Weights of a small GPT-style language model, trained from scratch on English Wikipedia.
Training: a variant of SOAP for these matrices, 6185 steps.
Each number is 128 + 24 x the weight over the matrix's rms, rounded and kept within 0 to 255. Layers, rows and columns count from 0. Numbers have three digits each.

# layer 7 attention query, 192x192, rms 0.173, rows 0-36,64-99,128-163, columns 0-95
123111118153118141128131122125119142165145123120123137144127141103135134100140100100137128124161124120114122115148128158139102119140122127105136130136141125125129118125152131103087134152142120135129151130103109119116132107131146112126152100141143147134119085135124115128105128131119126126
121130096149098150120120135114114117122165132106131127136134159135121170125107107111127149141111126145107105139147118147139142086108144105138144115149134129128102085134121139130141121119129123114106166126108126118134113111108134100136157129131124097139120105148103129143129107156137133111
128143131090119115148135122142111133127169130148087125130129136107132133138123116137137142128169143117126122113116112137129145117118149133132121118139152124110132108143120154103120135138110136128125142130131097124110134125112143090112146133097129139146119132155117134126123134120123118122
111118120127121110115119145147160130139131152142127163110130114113123133129127120115134138141112122133121153130107092155138143106117108087128123115139122114103101103128128128109127118139141135134121143123121111117118142121117121099114124145160108120146135147137124118127122125145138132122
132124128167113149097108154107163157118142139104136114147131151111144148117136122115126133141121106130115126135144113122138121094136098145169144145121107107148130110129126132136116122129158124133118149126099106137119117131122132132114129104151131152142124126115117121116129143136129104124
123167110108128126157128103130100100123113104150130099161135089120135115132139126157149122104110116143101131119124181139113142117126138153130132156108112129126143135153123151111080119131120102101141125174113138121148113134155119132114115096106154158130134114152150135101160136127137130139
144120131116152111099175123133179128135130136152131140158119118138140099165132121129132140099146117134124144136127162156118124148145123138147147125156128129110112125152132116096123130128090115129123149132120115113142106122120144144129120130140101151135162143110118126141107112116111123163
091136111157149141134119129119142119151116160139151125098127144122103104122154134119129124126132112103159121143132106138131122093108109134128102135129140118127126113127101116116174131126123131091097135120115166118142162115110101143097110119138129116098144134144118127149160145136122143131
126120140100105093131109118123096115117105119126123123170100123121114091116118143156125134136091113133147126140120159123134132142132148144110127130102154121110134156141119090138155139145122107174152104155172115146124112132109152153145132136146112124163139138125157133140124141143116129142
151149116124125151112127120125154113120133099129122123092131107108135141136092156126117142142106131139111121101145148146130132147140150121124112134140152121124121121135151121068100113092126113104156113112119066130123109081135142086133126134104116146124154134115120125122118115110118108171
122149150154156140143119094117124141113138107111117121093130101127112104111126147123154168149130142116157147149109121152130145110170107146146138143133104134153151149138125138126119125120087128068123140118102129135126095128145158145150137142145133143143106127155129122122134096119104117147
132137163142104138085098153120117092109097086137104118170134106097100112112123167153160165161094139156091123120112179139122155139117118155153091127122135155118111196116189136132130162132155108141168141121151133115144126107137118143134129158109121130134147140096149137131089117136108103125
135132149112131085141127121171129129133087130132145101099148100119110123180127155137115132143086139138141136105109145103107131136143123171155108099098089115167108155088097104137135146119130130135118111101085180150112145150126099208177126126118095156138156104089143094176113129131133172153
105159093139142129111143089114134155131152115127166117104129117106180154131076098142051145084107111150163077145128115140141091131150108104135081107107130086174125118148081096134122124106169202129134117119106150167133119112167159103177149128070166144142099104146098083153140088148140161135
140136104110125097129154136147105118168144125153094142150097091101154135148107147175171114128159139206079110134157146125088131126139089048153121131141129120096119075117160166137113114113125115104141142119087079171134129096093143092116161116123162113114136173155136152175106089154117103115
081135142131134099194118114153158173168105097127145171167154106143154119149121159131100124112125136099193139134150124111103137144161163101131136181099102058138099125109099139115150152161153128082124107160082126081147144131110136139195067110206100196153104078120168108111089145122183144147
106115217156076160149111145115112103232103108163112150217108115198151156129140154149127069127116106130084174123140106082092121121113168143134138126165135120149131040171129069148154102125162125142081137145122138150123155134143137130081089113161133130157138131132074160130155154145158150174
071165181134171114128144124117134099066099106150097096130118128130191162154164134138173111153130146092107125080144159168160124125142083138115142120124143168149112104118174101146161110126108066152124153101149093115140141128104124102120142172114097051121068158126154119143090141103132133125
127085169184085158138102193126110096112158073122088127080117086123133140137134082119125087114156090111137149119161119136140106134069115117064106132219131115135124082073096106122106156118086123162106096109108129194122085130080105121121144074102197103105164111115146142119089097110125104153
134110113117149144154127071165073193122073090077122133106113074135087149168163185112120100162160120132139088145133160043174118092086118090158123125165127081136139157115124179152135076139123094095143143086134120099172163124160151130138130104131182089151122121113103107150080114094098108121
121085104099127109159132109159071095161153123120164142180132125192106157138196090088094109126122144172105169141093155133148125175105133114086123113116130178159122125153073154118102105101121175109167145089169140157091122170114204176152137108175154113087081143131134199103161114162102129123
141113128118121170153144142145177111107077127171085159068114113157117109177143134155147122088101153128096080102112108148116131099105102072174078132134105141135191087142148110097068145094066135094138150127100117116105115137090157096120113135170103118124134122152166083156133161150187141088
124144129138146165158160145100173153075176112146140150118115047113098129135124179099107146118157133159114111097143039149117114188151122109116168148089084124203116083123113174092104110169100172165109164148136098131152088129152115154183131129102108135167145168128150108130154071082097087122
169119141070107111131161184082099073121156165090123119136091079174123148111109146151160119187085050115160140093155105143084106100124168083105122097118138097141137149147145165100114139155171128161097145171123088156146144112141143126108175102133108100136124184103100101079109152144141143145
116114222119195101133113157104125166134145154032146165121138116124140117124134091139151189104141165168099146143104098108102112128173145101103119194134198153093121065169160117114178115214119134104175121102082137125136201117139156195123115154138163113139160176132133124119175165155160130140
151159135190172209201161131153151146118153191204140125184180140088130136141153139120143114146104129146203126121163165146077067100150141079119058144142121113116077065130137068120122129155165108133130155140165131137138111074129158095121099100128134181152062099103114133112135071082136115088
098101143113176158162167126112126126073123130165142126090101142117097101148136164045136123145161107167124183097221091128114125161127159190112114145093154126161128185151152123152170157105121111142143127141059126110142127181152119140118137096149132144097137115104121169134089129045153178118
099102077113163153178124108101123104144109101113160071148170141149135155166082172127142166131130124117087109100104082157098141133148113030089089119118174092136123139097133111106089119176202155173147149084113099149125085185142147169183135129117132197140150111157112160105125111163118160153
080163105155138107092120146097079145198100127168135122104120089120113169089172050099184084141128178075100176119160171144121177125097139129157129183116133145161120121121118167130196146105074064118163139116157111142157072162121105141074151105152133140179117092053161110118159160166119110128
099160186157128112162095088216178135190171189172130113200099124041090102130157100140147095073129102062108096180131115093095095111100153098093227121117079182152130164130149142149093128160100166126093075068164098184170132134116114123119139127144158071113166127199114125080071114100097118102
117163093104111106129135137184160131183122089126147159110145154135071143140145161163131148150120179163103087112103122201141156130100128157137092118069147096162154120054153142065081143137117147130131085133116101090073123164072138092065158138137159110151088112097092108151088109181097169103
086200173115098093134110089184107130093127093109118171107149112071094142114134140097027141138122116121138141144102159124105190125099133114089059133128137136104106122057164194095080141112152156102096152099148134102139138097126197079206095133109086128133076130148132140105099184117150126185
147152143101131112110134129132157144122110122118148122152121068140117135143113131132128136119118129131134148140125097117116126091103130103121113139094113139119123116130114121145142121124148129149119131111145117138112135147119116124119111150095133136129133140114135115131125144124124142120
104128130105129096106128144157134122126123140139108160102117117135130162155145133105131117133140134123135116121124110127138131127130118123114134124155153120107146138116136129094087140137117141109133127148109101147106138119108105119141129160124145114138113120106119118122129118117130158117
138112120091179098163135145165133116127100104128149099113121115103147137147139143125111107131125117138130150134136144129118107147134135174120133126132114120131122173110108119135132139119115106128124098144115126121116127140159131150141111137132134114104147125101164114135107113106152126132
132135153084144106137124123156155106102103129122137116122132122133139113161122138127148122158112122120136128130130130124124132137132119149115128102122122107130118165144117116134131137118112121134131125130140127141117137144146126140137090134117121128129146134097129132143126120116140120145
136153164103124155153123137124122143121113155114106138151149093157143151146117122143146135141078128123112137113131114135128137135100159069102132134113122144083101095176135122090097149145108142129086141128135114105118087132133105090139139156163124107129130096131154118118117127136131107109
121129170083132156137135118124130145127084101140098173130122120130149145147175099134154149131106141092171082137095099096118120104117125043083110097152149130130094121134155159117103121134129155102126147107120101138148099113153120129088136124102167174133120140120138089127106128137147120081
122137112106103146135122088098163111105166106138068112083136132120122125132076075139143125171120134094092136123119107160118099142103124123129105102117092138115121082162118120062147110136118124086144125149154193152132129122086156113104122120138145170115107158098127102122171108136125119115
121185101107126125102137150127092107100142126143100132125152184129176125110107120108093114147124099108114104092128144134091136122100143100084126115141150085114128107141153165107102097146103103114122126112155129106098125112141135156116185148139125180153122148096126112119189130138133158125
119138117109085156116093143139146118130160126094144159137144154152133140104164150153135089132105134114106155160092132116140134122118106098120112169123112114115079133099147119135126157093124143111126140122130106114152149091106111093104071129191107117117108131140136140138114135143148133111
110106179144155119084112123140167170128154208124082101118135144117137151132158141109168096123111138122136135114135115152127100120107128147080150126082137154166127090105130117157143150125141156134122137111120142120162136116105128123110137122124138124118104138183111136122101141132137103136
115116150107160120138111114100096135130081145149106137124105155091077090124142153117147131129108139122106123103128138102119136136111123150111132102108133106142139140083073128113181137170153120129104107130149073147168110169122134150107127119072144157122110076090133137112129102111134148117
146161156105132146105134160087081127140125137164124114129121139121081092132109148155140131130101122140123140118106128150096098160150128140156135139105137156112108094138146151149104145164100148114103123146186109153134135133156135132141183140099103132165143142146143106120159137137127130157
076117105158142130133154157095169178099129103113142138143119145076115105156137128145117143114166110136146171151132077118139127110135101149121169141122132106142119130097157150134165108073157117148122145109130123163134130127103124130105130119167105138132118108150099130093123134138143133076
126128163116145133193189134146129136115109138139167127125123132107139131120106130128122159123141093169137111135147117132131135137116108138147182124115136126123131135173127121143114125137136128154145142155112132123146099165106146103135117136135143130112129156139154106160100100086164113144
104090134143073149130110127169132123127109124103086108108113124123149105133104135100145121161153090138156131099141084143088122155119129154119135099132173135155154107096083122083117151084121121170146078126092134151178098146110125152175127155198134098144112183159128162140131132093113128130
087137153141147142149144142098131133152107181116135150112111135140134131138130095110127118108134135121132128155162133134155122119081141133107127137105116103160128144128113112141126125106108127065113134114058135072136119178112096170131125100105129112178133091156106121156078126125114141171
121105145108126159125091063038103148142123128072135156140118132117044085123115117152096160124137108175115121143120188104120168123122099137154143133102104117092114176143185099157175153147103131129111107149025146153133136089162138145141077148093114144138122090108137121131100097111088119161
119088130102150144126135122107080122121110154131125173115142113124088091105101174136133137127082168132104116107148154087146151125108125136156133135114120134124049191143138150160136150168080144165100117100149156116171154131170112118142107160146143105134123092125145133083168087121122117155
140150093119105126102122141125124150151144126144124121135142144135140119107125096130093123097148151119080068125176132121119117146075139101149112129160119114112062133109134094107087152122135153123123129128127134092150123150139147126147136126124150148151125094091151133111147142136143128129
114140155111080149107119115096138126124131156115110121115091085109109133126131160156113081163186131169145101116105180144087093172138119126138100145139137121130120084105102096091156176058082122132116105138072139112150120094100144122110126148174125149185122111184144141149125169131128087112
070128103125142138137164139097169129162125142113153147154129110146125078126150159142132120085088113134158155101100162116130124148109164113106139140152138157125113109122143125108150111162105153141122131162145118133147101105098178136117136151137140104162113066139118137151138123107141131138
131121165116190085111147150134134108089094069134085152105096131144177113133081115159139072161081142130142154141100150130145099116141155142155109118176158128133158102134138126172157125155127113118149123134157134123109163126121111098082126136158162151090119144105113125097094127141141151109
156136104098141146138114131085151057160175103140127091149122116157136123113104125092160121081109128135171116089147176160142138131156117092080196138102101132123126120144087164175162123176119094119092130128146153121125153096153141126075130199116081091085136149158157152114138123066105128143
128124171148095186109141135096100108126137110112163131117149177155167130141123119147088135118120127093082143187102115109116125139122142147128123139113110150107144099146122125126099116159119133161115117123080115130146113129132125102116103122143167152124137156139153132130140129153125139128
162109133124157147150131110183117136124112132106126114126113147135164104074157133137117116142118137137122112129136110109089100118129139090162121153129132123150143131128105139152141100077115146161111140129078142126132152098162126119130110133101122086112150145130141102149111135121164089147
108136098121143120146138108132143138138110138161111141162140136159138096132172104137104123143122147121174109157118137117160177160141135121113135139160122103132109125166125157121117111104093154157094143177197167120115159142122143128157106138122140089121152146133157126122077123116150154141
130134124142152118107131161102118128090109145099132160120134166132094139181131105118179076128115159139106127112128088111087143146110147147141121156107100163125121115103122124108123149122142077082116098101149119146122117139121106143117117137138105137135134104153127144093160151136117187120
133174100125140152125110153131142133117131138132125126144152079124152100122097126136116165131113089132123110086119130142140124113141152135122123168099120109110146111138149161085131105124092134128149159141136147144135110118122141125180111110110109115097125126118119066116184135138133089155
146141135084121170133188128099167130127144132114142122125119138173111149156130093154147137133101111118158068138107088117131132127139122116109136128133097094122108149158137136132143101138148143128055179132139088154141145119101130116180151133134126115131151119133126094140151128128130141160
099093141134110122121086093113118108156128132100161154118116136130146110135137138105134150120138166143122121150137142134108127156109148145112104130124107127094133129135106159115124135116118159067113150085145135126160107119132131145128127146119133112129144128134147101123142134153106153164
123155110140135153142122120114167143116130096129163112150153154119119158149176088084134133129148125135138089125124140165156137166133137123117113133150124130140087117152112120112154133101141126123096163139075188143134141149094098099132127128117133127138137145097124138154145108145142157138
138144131104152132114128146100154155111117130107124123108127151125096132101145130137100099128133140123105122122153140180120114132096122156130085129088128138119140111112102116128165148099130123159142126132091162137127147136115117119116105130131156108118142159137108113156127122103115138145
112173130116157125139105115143089150142101139148138139118162109116125120169129138096146164146147143131121103135107130160069172127155075131097124151135132096109150180161113118142127117171137147129126119143075153130094131131110146150133109118117136107078145096151145136118137103133143136170
143095126124142132131100148109121102119137110151135121120080111102098124098141141138157143154123139106157145131140142135139145128175122144128104121111117161120121103142119132146145137133085074131136139109135129120168165102133140102096109104108147112142110110127097120120121124113115135110
125139131121163129165150120141146095173148193117125145124134132100139108133174151133121090109111125120116124148121111126126123121145086115174108145095138131131098131139161135136105131164147158108105130133147150145142161118092124182138142108168109137086167116165099100151152105128120113140
107106129139105146120112145107154131125124103148116133097133130124098121119107133126131113095127150131090086109123127129141129142077148127109144124111143127121169150129061145123178132098112117079124096120083134108124109135122111129070169116150184091127146104133149109095156106133111129111
133089092104124098107147107142144079096145121108098122107128112072142119041099225094119163139111126141134131113140157084116119152113153137130113122113130139121166119134078119145156155123153155146138133114109139096180145083101081149107081088117128122152134095144065092107086100112150111137
158146123126113129125173112126138134166085134165176132138130107141051133136143126131134123122088152128120104120143140122138113153136129146121128092113089138121137177127120126109133105141115160071140124140122138126113176128160114108109100145136152144145096137121126139136099161103132107115
116193137138119131118070127153167169154134119123125166132151145155105144139141134115141083129150164115144128149108156120100101088080100095124100131155114098128115110125155139108076139118136167107118096160110103136098159128114116145161112133151117119173123169152132115100126193143116109056
123099158116163099162148109138116146102128118120105106127124122134096119090188164163130117139133151125160163095119170122143134128152143125128135156104090132125138171108145130146167151102155106176112147101150143153148144111091121153156098157135107141119112081097130164125140151120147138132
106122196133161122148183157112126138148122133189135145116138123127124063162095122126153142139126137121152142098117129113128128159095137108145132122118139146107116130143137062128116125122117123145101140137169118107189131121160137168134082156119127118117132108132158130157095152138140128112
143127137136132150123135140104134091163139131135154114076111091118134140112089159080104111093130101105136123143140136169125114132146141129120114117117125120112106091092139152124124131115157116153140112129131118132127104093168129112122118174143127130125116126134150115146133147132174139098
148117130132118138181115122142124144146160104140115134162164091167114150144102127130155124098152111132124099091137142159128122122124121138138115097108144123141109116123155148127145102128109111109135149127138122123192169075158115118158124153157099119141085133128118112144113148148143170113
107145152101156156136122104132142090111132117104155165129181131135122109167139143117143105134142124106133114085137128135134139137140124147127139087110106134132154121143112152092123134143152101136099142115157121116121144114156149095126127126149109138120151110149103144123114148118156165098
134139086131165162152161138115141114131126130116132123145130110113133125116157151120093134143112111133127118138136136153121137103137105116140124151108140155106100110120168129120109136134144136126119120104148098126166100106176106113143126141132108099126097112109106117141148120153140120103
136147090102121157117127143099129122089170132123123099121131119140138117102156150108074168128106159087104137196145156098116139126137109141089120159141114122138114107120138129152132111154141130126127145137118130120128134126144144150146156099109160159128121134137132092128103100142100141141
106146114130118102152119113121107111125138120123109142160142074119112122142107117141138160107145163151132103125125135139154102101148143168121135097167120127150153134119116132160150111101116124118129142123110154107150156163114123131123131112167113146152157149136108127128128138150175150128
109106116148146115133112101121140139115118120138139139129105131124136113152110149151117102126131147120113090118103138142148120127152125137148112074157146116150116177138118105125148121144093123119095121084125120133146145179131146160129148094110119121155108144146097132129077123124150117149
108144090143160161116163100161147105176148162144146128130126155107135086148149079110139108153135092073104130126111102161104121140145130127139113163122120109131109132082091116132118144130094122146095127163100135156154135143121139137130164157120106130096139140125111142133147126158120145145
140090116122140104130130169146117085108141117108129143091106117123117150147111147156153115111118131124125157119127151114147123115122123107106151073138140138121156142159115088103150116137129109146132130125127134160138129143081116135117096150187120101140150125100149154111147120112184125144
155136133093069146093088119107108123164143120122102114144127110104142111120109185148074136125163152138116101113108139134082147149100148140142142151131150102099135129127138119105114154070144130146163112118144116126094134086136157099138124101097135174113152155112152123139148141138134071108
103153140150146109122134157119131147132121166112130125141126111136148109129130135145123135131129128149142096118158112128123119106168086128132101099097147145149143161143111102156104110110108113107133128125144125113131128130110165143133100126081129124143121129125127135151136130100149143104
138118162144099172069101094086115103152135085148124156167112110109110130093146141145124138110111141171083106155142148131109162171128146138120123161167171137121133166123173119136119145122146134136122100144133126139132123114142194136131146128123149151137100142100118108125131091142083142136
084103133140097128134123098101078150146116108162127149156115083111107107100090121153101125164123145139108126150109124112130130110147153157165137110122124116136129165119151118119143151142114152126132146130098141139113111171111147129128103138090150161109154119116146100157157100157167124134
140155102158149124114134103081113138127106187133105129150108154126178133117105102118097120110095129120130117125128113132133092120155164133152081114136128093152136135159135110125116127100120130135153149155108104103135081121159174100129096105118164137154125158119123082119125119112152125113
158108137078152145118172202171149127138123137117147139142132101152149113134180168130135148138138124149152156107129114144121110142125100078107154137142168156109118093143099109148117093116124098171085126120068133099096137119106140121115123172142155134106132144135137111140118116093141116104
070166136133156136179129122134139116114140126142152184167124149139095137127122137121136112125131154125167139149105131122128084127137128139126129124140131149131148106147140119085139118164131128084151113110146146135158149116093128161116113123153110146145153133155126128141127150106120137132
123149160100115138129164146123121098110112120116095109144120133160130115106104152156126131145165129153115126116122125135135120135115149126131109116115135147148127085176158124169149120139149153135121136127097126121119098145154097146086132128153130127098140127142144138131137132138148138137
152118141111131141176146104131145106130131120126131111145154139138141157164168122117127120133120112095144095146146149133100123142158114108133112088124153124120119120141114084151123100113126124122112106132105114119164153122097148117159148133126112102144077165128129146144111094119143132162
099153145130103145119141127107137120127165117140142147106118108157110106109150121117131141112131145133149135152108143121146130137122136136133092149150103144100128110124134132148130113124144167121103119142129097123115090136116133116131162125096128140110134141144132120117105130144125107130
150152130118076123123167112117159150116125074076123103142150126141140150117141159164100141144122133116146125107146128114146142120101151093132125135116147108124143146118130133157103094120109112157137131135107109125131134135106132127113140088126167128144157146124094103146100119139129116128
141118138139138093176115095164087102109138144155115103100154165108172107120142116131134134118117128117102160150119139120131119132156119144135125104133118148140111152151126127121096108125149159098156124146133127117095126136140169144110145151146104147100091160170121180144127144092128125148
110092121136139128124145141111135115120120133168100150064127155130086118092107099120137132099101145141126114111117121136106132149130119118123111147149092100128143135111135139099117140121138137128133153146173175127118156112121114130123115174148149135134092118140126114090159159143119113155
136157144131118150130149104107141144087150102151092122102144140145136119117108150111116135153146139167119140118107102113108138149148154139174121136106080116118137108128149132142144120123153153134099149138141126094147087137125118101172132154121105175082113114115153104131080101107084105135
142131137107124147132122158118137109107135125133121111135095122131130176134125130137143103119095121072140107097163143141139106135162140112121160083156110144121147145114108134113131126110136108162133145171177111122119133110158110141104157094135118108134134131136133138105113130118147133110
124116145149136113166127114152117158119105114109127121099144115132143113121126113130111153134137143140098152171139086127113109128140127147164126154166143130083122151174151153131133124173106125126157145105099145123122131130118129169141125132136179111123126123125119125140129102145077152163
146162098127117158145112102115123108115166148133139103173163134118134154126137134127115131117114090140158083104156140127125091092120130091089162149169110126145115138129143123156151111144128136144112165120123136122136147092131151109154142150116115105156117123153104130107088124107122129141
140137113123107093156110136163129141093127123154123124104127146110140098155092124114121133137135116130100137102135120138121129115113140150137126130100115122122143129154134123154160142105154100146170140140080118144153112172144106150127116123119134134104140146107138102158124145114151130127
132120089130186144137117127127069117173120150149124122128143124161155155105116117142125096165125131114144108119134120096130137083142107099130138129103094099119122136090106117126141124179159135095128123124100127138155132152144098130142109140120101157136118131163119171143159136124083146172
138159092125110113130108161116130145130094086124142115105118119125110144109111155151158131119128122123150115120144155120153162122144123149130146135084154131143141115137097154126105128121104106086129118120132117126159090124118078139073115116139149133159138104091104111134144147165126114117
108128146098165113158105099163067116140118153147133132136156131090151116122106114128146122141161101092129130116133110145122119099120123142100149125115103132128095148117119135120138111146124128148124128119124128164145114121114133113154136118147105136125150101135133136116143132128117119112
132122101109111151128129135130151131126108110103129121155144103142122157181169137115135125110122129147109121140155123154118148130130136135129122107103119139115116121075142146148127157150099122144116116111129107093107129138118107114078149144099111108153125118125116141168091114128094140144
150162148127083098091121132157136157101112069137125144103101115122173131132150143129089131123117133138127114121123153143116149115100146117120130125120148133146133112139087116108140082109123114118137133144129104139112149126139136111135135096139111133122137138125136135123095126101157113130
136161131119125145083157128116096110121075108085116136182119131113113066103131157137117115156141159116144154121135120125135138131114118071142109168130104130152081099143121134139119122176151152174114147152167165148099089115137114135113145157148126115164154129122113121106121123101104150117
139116144106125102107127128140120098151128115118122116110155157118153118158118133092110134138144128128107088121095137133102139121114144159131110135136123118111106148113116123147125133127131115137158119127128142125158077072155133099158146116125148124115127104083138136126139118104095123099
096101152164126153103153126150116134106157107112101097146099169113159135170117109138113120142140105098108154141113133151118132140151109140118119148133125101132148155111146087123132124163106131095136111112134111126101105156144147139139119128112168149126155142132165130112151136106140127136
124113136086118103131140105144152128092096101147133098109101150127123110161136163145166140122126159136126154133129128112101133159137100118106135123142154120110142122128157111096130163136115157115132143182133109144141099116148141134124114149130164160132135140073124139157125144068151142135
# layer 7 attention key, 64x192, rms 0.169, rows 0-35, columns 0-95
132134142132121136127123130137126130107126124153141126126120139127111120125142131127118122116113142131127109133138117152132154133150123139125124137133142125103121114117110139126120109122123123125144143122139143109160148087127129154119129115126124100142120126118120132122129102121140133147
109130132145128115132128143137098148152116134134144125131124128141139118127144146130115123119123139122117154122120137111141130122153132122126141151116126121129155154133128108113134116129136142138124126113098128144108120151150115143117114110124149108114122144131128114117114139127111141126
123119105141131122113133107136112150116120125121154105096141120161125102135143144121111118106134136123105161143155138144123136117138139127125110142117134126098143114132104111093120115100123137105167129156130142143138126119137121158159129099135137114135139133116111145128151104128130126150
121131110143130132125134138113120147129115141144127120117170137127131122120143107126128122111134128115121118122119111119116136102123122107123112131111127114139126123138133136104105111124137119119150149121133142135134121099137127151110132115134158135148129133133115114114127132106119122141
135151142115132132109130119149143101157137144117132144113103140103114150137126084119154124102102119141150101123124131122105110134108128156140102116130135115115154158112136129120122113159126158126142121149147117119122110128127129126114129139153113139125134124119119126134107134115126128138
116102147124127128101136144128118103115135117132143125161140130130151124138122142124110143150120154118114147138119124121165138118121091124107131139115109142131119128121125135133142132136131104123120140113100135131126159114117153131138139124106145139115125118124124151136142123140128142135
129127150151116122122104126120147128121126149096140115113126121149165104121132120123104129140110110123130139121110126159109132177150140118127138122132120128129154098129098118140136143121115115133105098146130132131143102115145150076128135136138148133099129141106129138112160134118141103099
120148137133169130132108121107139106117151116134137134132092131114105144119100111129125189103118154148101124152111145119128142124112125127101126116103096133125117132158128143163105112167144135138134151124154124114112104126148102132107126123124112132128137157129116119109111164144113119118
150141113122113129116133110149129110110147115141130120128127139114100136122118160165135116130133133148114129131106149124129126149145097128124131151106136074136121143126135150123127148141125149133150122111138116157123140132122122163149147131127103134109145130144134108140154139163119153133
158131145150129109137153118138136141115084109135112113139122129130123110155134104121141166105125147104122128135107135123133118120142165130113096158093128104135117120119152130150095136135135104114141132112125124156141123120147140115117103130111165106119098130127114132112085132117147124136
118103150121155130131128151081124131117136098163126099136141145093113119096143132157105140114098127110140091141132135149114119155078136134132135153131153124116074114144118132156127122122130134138107151088137111129140162114117129106103149114153126151086136142137149133118135092152130137133
151151144146146151124164110082148098100152092140127093151163151133122138085163110170119158109156149098147091153104093086107103107142140105093134161125116072181138137150163138177151125124155133099150133084137132116086097120124068108140143106143159135118143150147123089119109151160180146141
096133149134108148129115130109126152154122106073126129116124116127114099134123109139124134128108128162159133126142163153147096152132125110112155148136100167107158130139114119101180115098105122128121097148158143085136124125089124100127101137126114145079136132098127129121085150119134132122
128194156111152127126118147090158083109137123158132128088126162137109125104126036113131168090112142134141101155101075124098111121154141156115160103160135083170150116116171112070108131190178157093163181112124129146109120116137123119150146108111164149135131104139095100100116123191121140117
132143125146119124142160113130134147139133118124131109132103134111077036096109100098147138128128093149096149135134100129084128150130129118146128129071104113130106146169155099116134146147111123122141102144147159108142126137128144107142110143113131155091146136099130113151159163176104135143
095090101153142150129155091114138154132131116135119113178136117111105144114092129139092131107132077124210105193079128109118144088070089106148134198111134106145090194158120150191151105090112113092085147113171106129172143111139156165127160158104114115140097127150101132147124147119112119080
141136144133135083105111154119138160116137128153117128158158121138127112118145108074128130145124143114120094139136085115124123070087136146143153141155134130110080152122142139075128125135169164093122157170140102115127144161103173126180113144074173099131154097154085104149092130087178143122
126151157191183093133134123170123137122123200136124128090094124166098112135136161158132140158142140123079109132091123138126148117124158112119119114116114155176126095145094128135186136104147150167122138120180140185166137128104089139099147119165130104093099137165118088076092169075117101103
149147109091104112110124186125165143149147056111130077128116133155140209126116156183175169123112156117097130112155076160125166120068072131108122089094153115067132135129129155128175068098153086158120108141151150141168073059169128076134133182131104139130155088121115106131162100097127118159
109148081106155067188161153183111158091133131125149130120135145131126126135121133091150114114153141103150131103095166120164067083115125127135090129147153096156111101125123131130147099099070135153127116125129114112124130164119148086096168060138159120132131093152160135155112121073114148127
139108112145144150135121153126148132105134126119119076073100143060124141136152119125109128126131173147106188164124131106119139150092190101138191122075098144110102124158143108127130138101105113122101166118083156091095103128144151132155091113119137178142072147115152164148140136088120126124
157170147105130188151057115166179136157143121115130092143126068138155131131132166144098061140170118159120165141141100140131138118137075161112168158151131184133112112081200169147067136172106157127101100132141159101144108098122139111130156163155184140140096127139114135136107142157148130119
129160126113187171104145163186155146114163142137158164113110119092159153095126137153113088155111144159136137088128114090103077125084158176086116134143093095149154134099089154111107123106091104117150140159109132141129089133134115097137113147141099136147176164099111099163099118124167117123
111135126055102045138161120124120139128134163172122120149137071116140101110136123118141096169071089141127141132155091134154104065108091147147106160136129109152109138173100109147145134161162112112111122155137120149135110136145075146124125113118121089142076132128141143185083121163133142134
097107155166147126126084156125156143131160148119122131128095130140137115111157123118104167073127167119097172142156121121138100130143134172063144117161134126133142156138148135152086106137138162120100117085113117125137150082115092128088078100118113110114111149165137117160142122157178089208
133107099131135111140157179181164110101117130115135135138153053155167084148171157173149194200148094108181055104131142124131145114118120099131110091119156098158125100117090085139119154030134150090134122104176148141172113123136145157147129136100115138125115117143148126135124080129152128128
132102158082159125104157128083102099128127115124120086097127091128144066133072123120167167098134151206135141152111106145146124162145076117131102142138158142171115098136077131157122131084156165122152122148129125113098105151133144111051136139142119148165108119114118126088142133093103147109
110180146083124147123116099111137145151177084117138119133166114050138151160118134106188164097129107085180118123117105153099142132099147096161130198097118091099093166133101084156126079147143133151127134087111192176114151144056164132139155168148131099129102097136168078166142093062185176154
079148088129105214124088148084134169149130124104125098101129111147136087075092115128106110137130186064145125142102150136154117100112131180142108092210107068163183123126141145154154155134130152144115134110098179166123132130079122140100172128130128156152085112108102144092110108135131100109
153098145099154127146059121124078151130085226113124122200099163143137143103167125152104147138130125125172145118128175131074172109117149099113153154128132158197073182134090161131083139133109138087125109105148121117128136133118142097152117191105152161170136168130100127093123137103132176167
196149130090136117097110117105088122118103148083143163090147133087124162134133081127153096171157114134143105158145175105156159115155133126081141080133127107121148090133124086151070083078174155141132185120090144140131088120170098091139128127129110092094166120134134100155095204146123099104
080117139115142120089121083075154127140144124130158130135099109127126140130157132165072148098111145182123088080068145144153108139133121173177168106162086126078104118144150233109113078130120125133152156084134140104130154125147148111171090158151118133091108084173103163191119131107124159167
141137116129142136132130125116129129125136144131106148113132159136124143121148114135127135121120135130126128103131117151133122115134136155119118128096139101117117135118110136108115135109146128112141129126153139138136135107127152149140146127118121119140132126131111138129138142115140128143
138101121123139139131127129146133109095156130151122130124135117150105106132108132147134109133132122117113115116148108145128148121152118143143122147132128120129116114139121123131132118116117145125141159129116132137144121111138133145141132136135113119126140126130106129150128146112141126134
141116093128128127124147128119116140092146134132133126115137126132135118162137124158144127153117136148110118129134129157109160137129127131123128135152127131141123132118111141130125131132125125127125141124112142135116139145109148130139158118125112106134141106122132144161138136144132138133
121127111134112111119111126120115140140137129112120129131122105110129119118130119163128133128143110133136144133129127114123134142131140136124132122127135139114157168123155117135125118130116114122132123124126146128114136124117132140128156127110118105115132102126126137129140143117120124119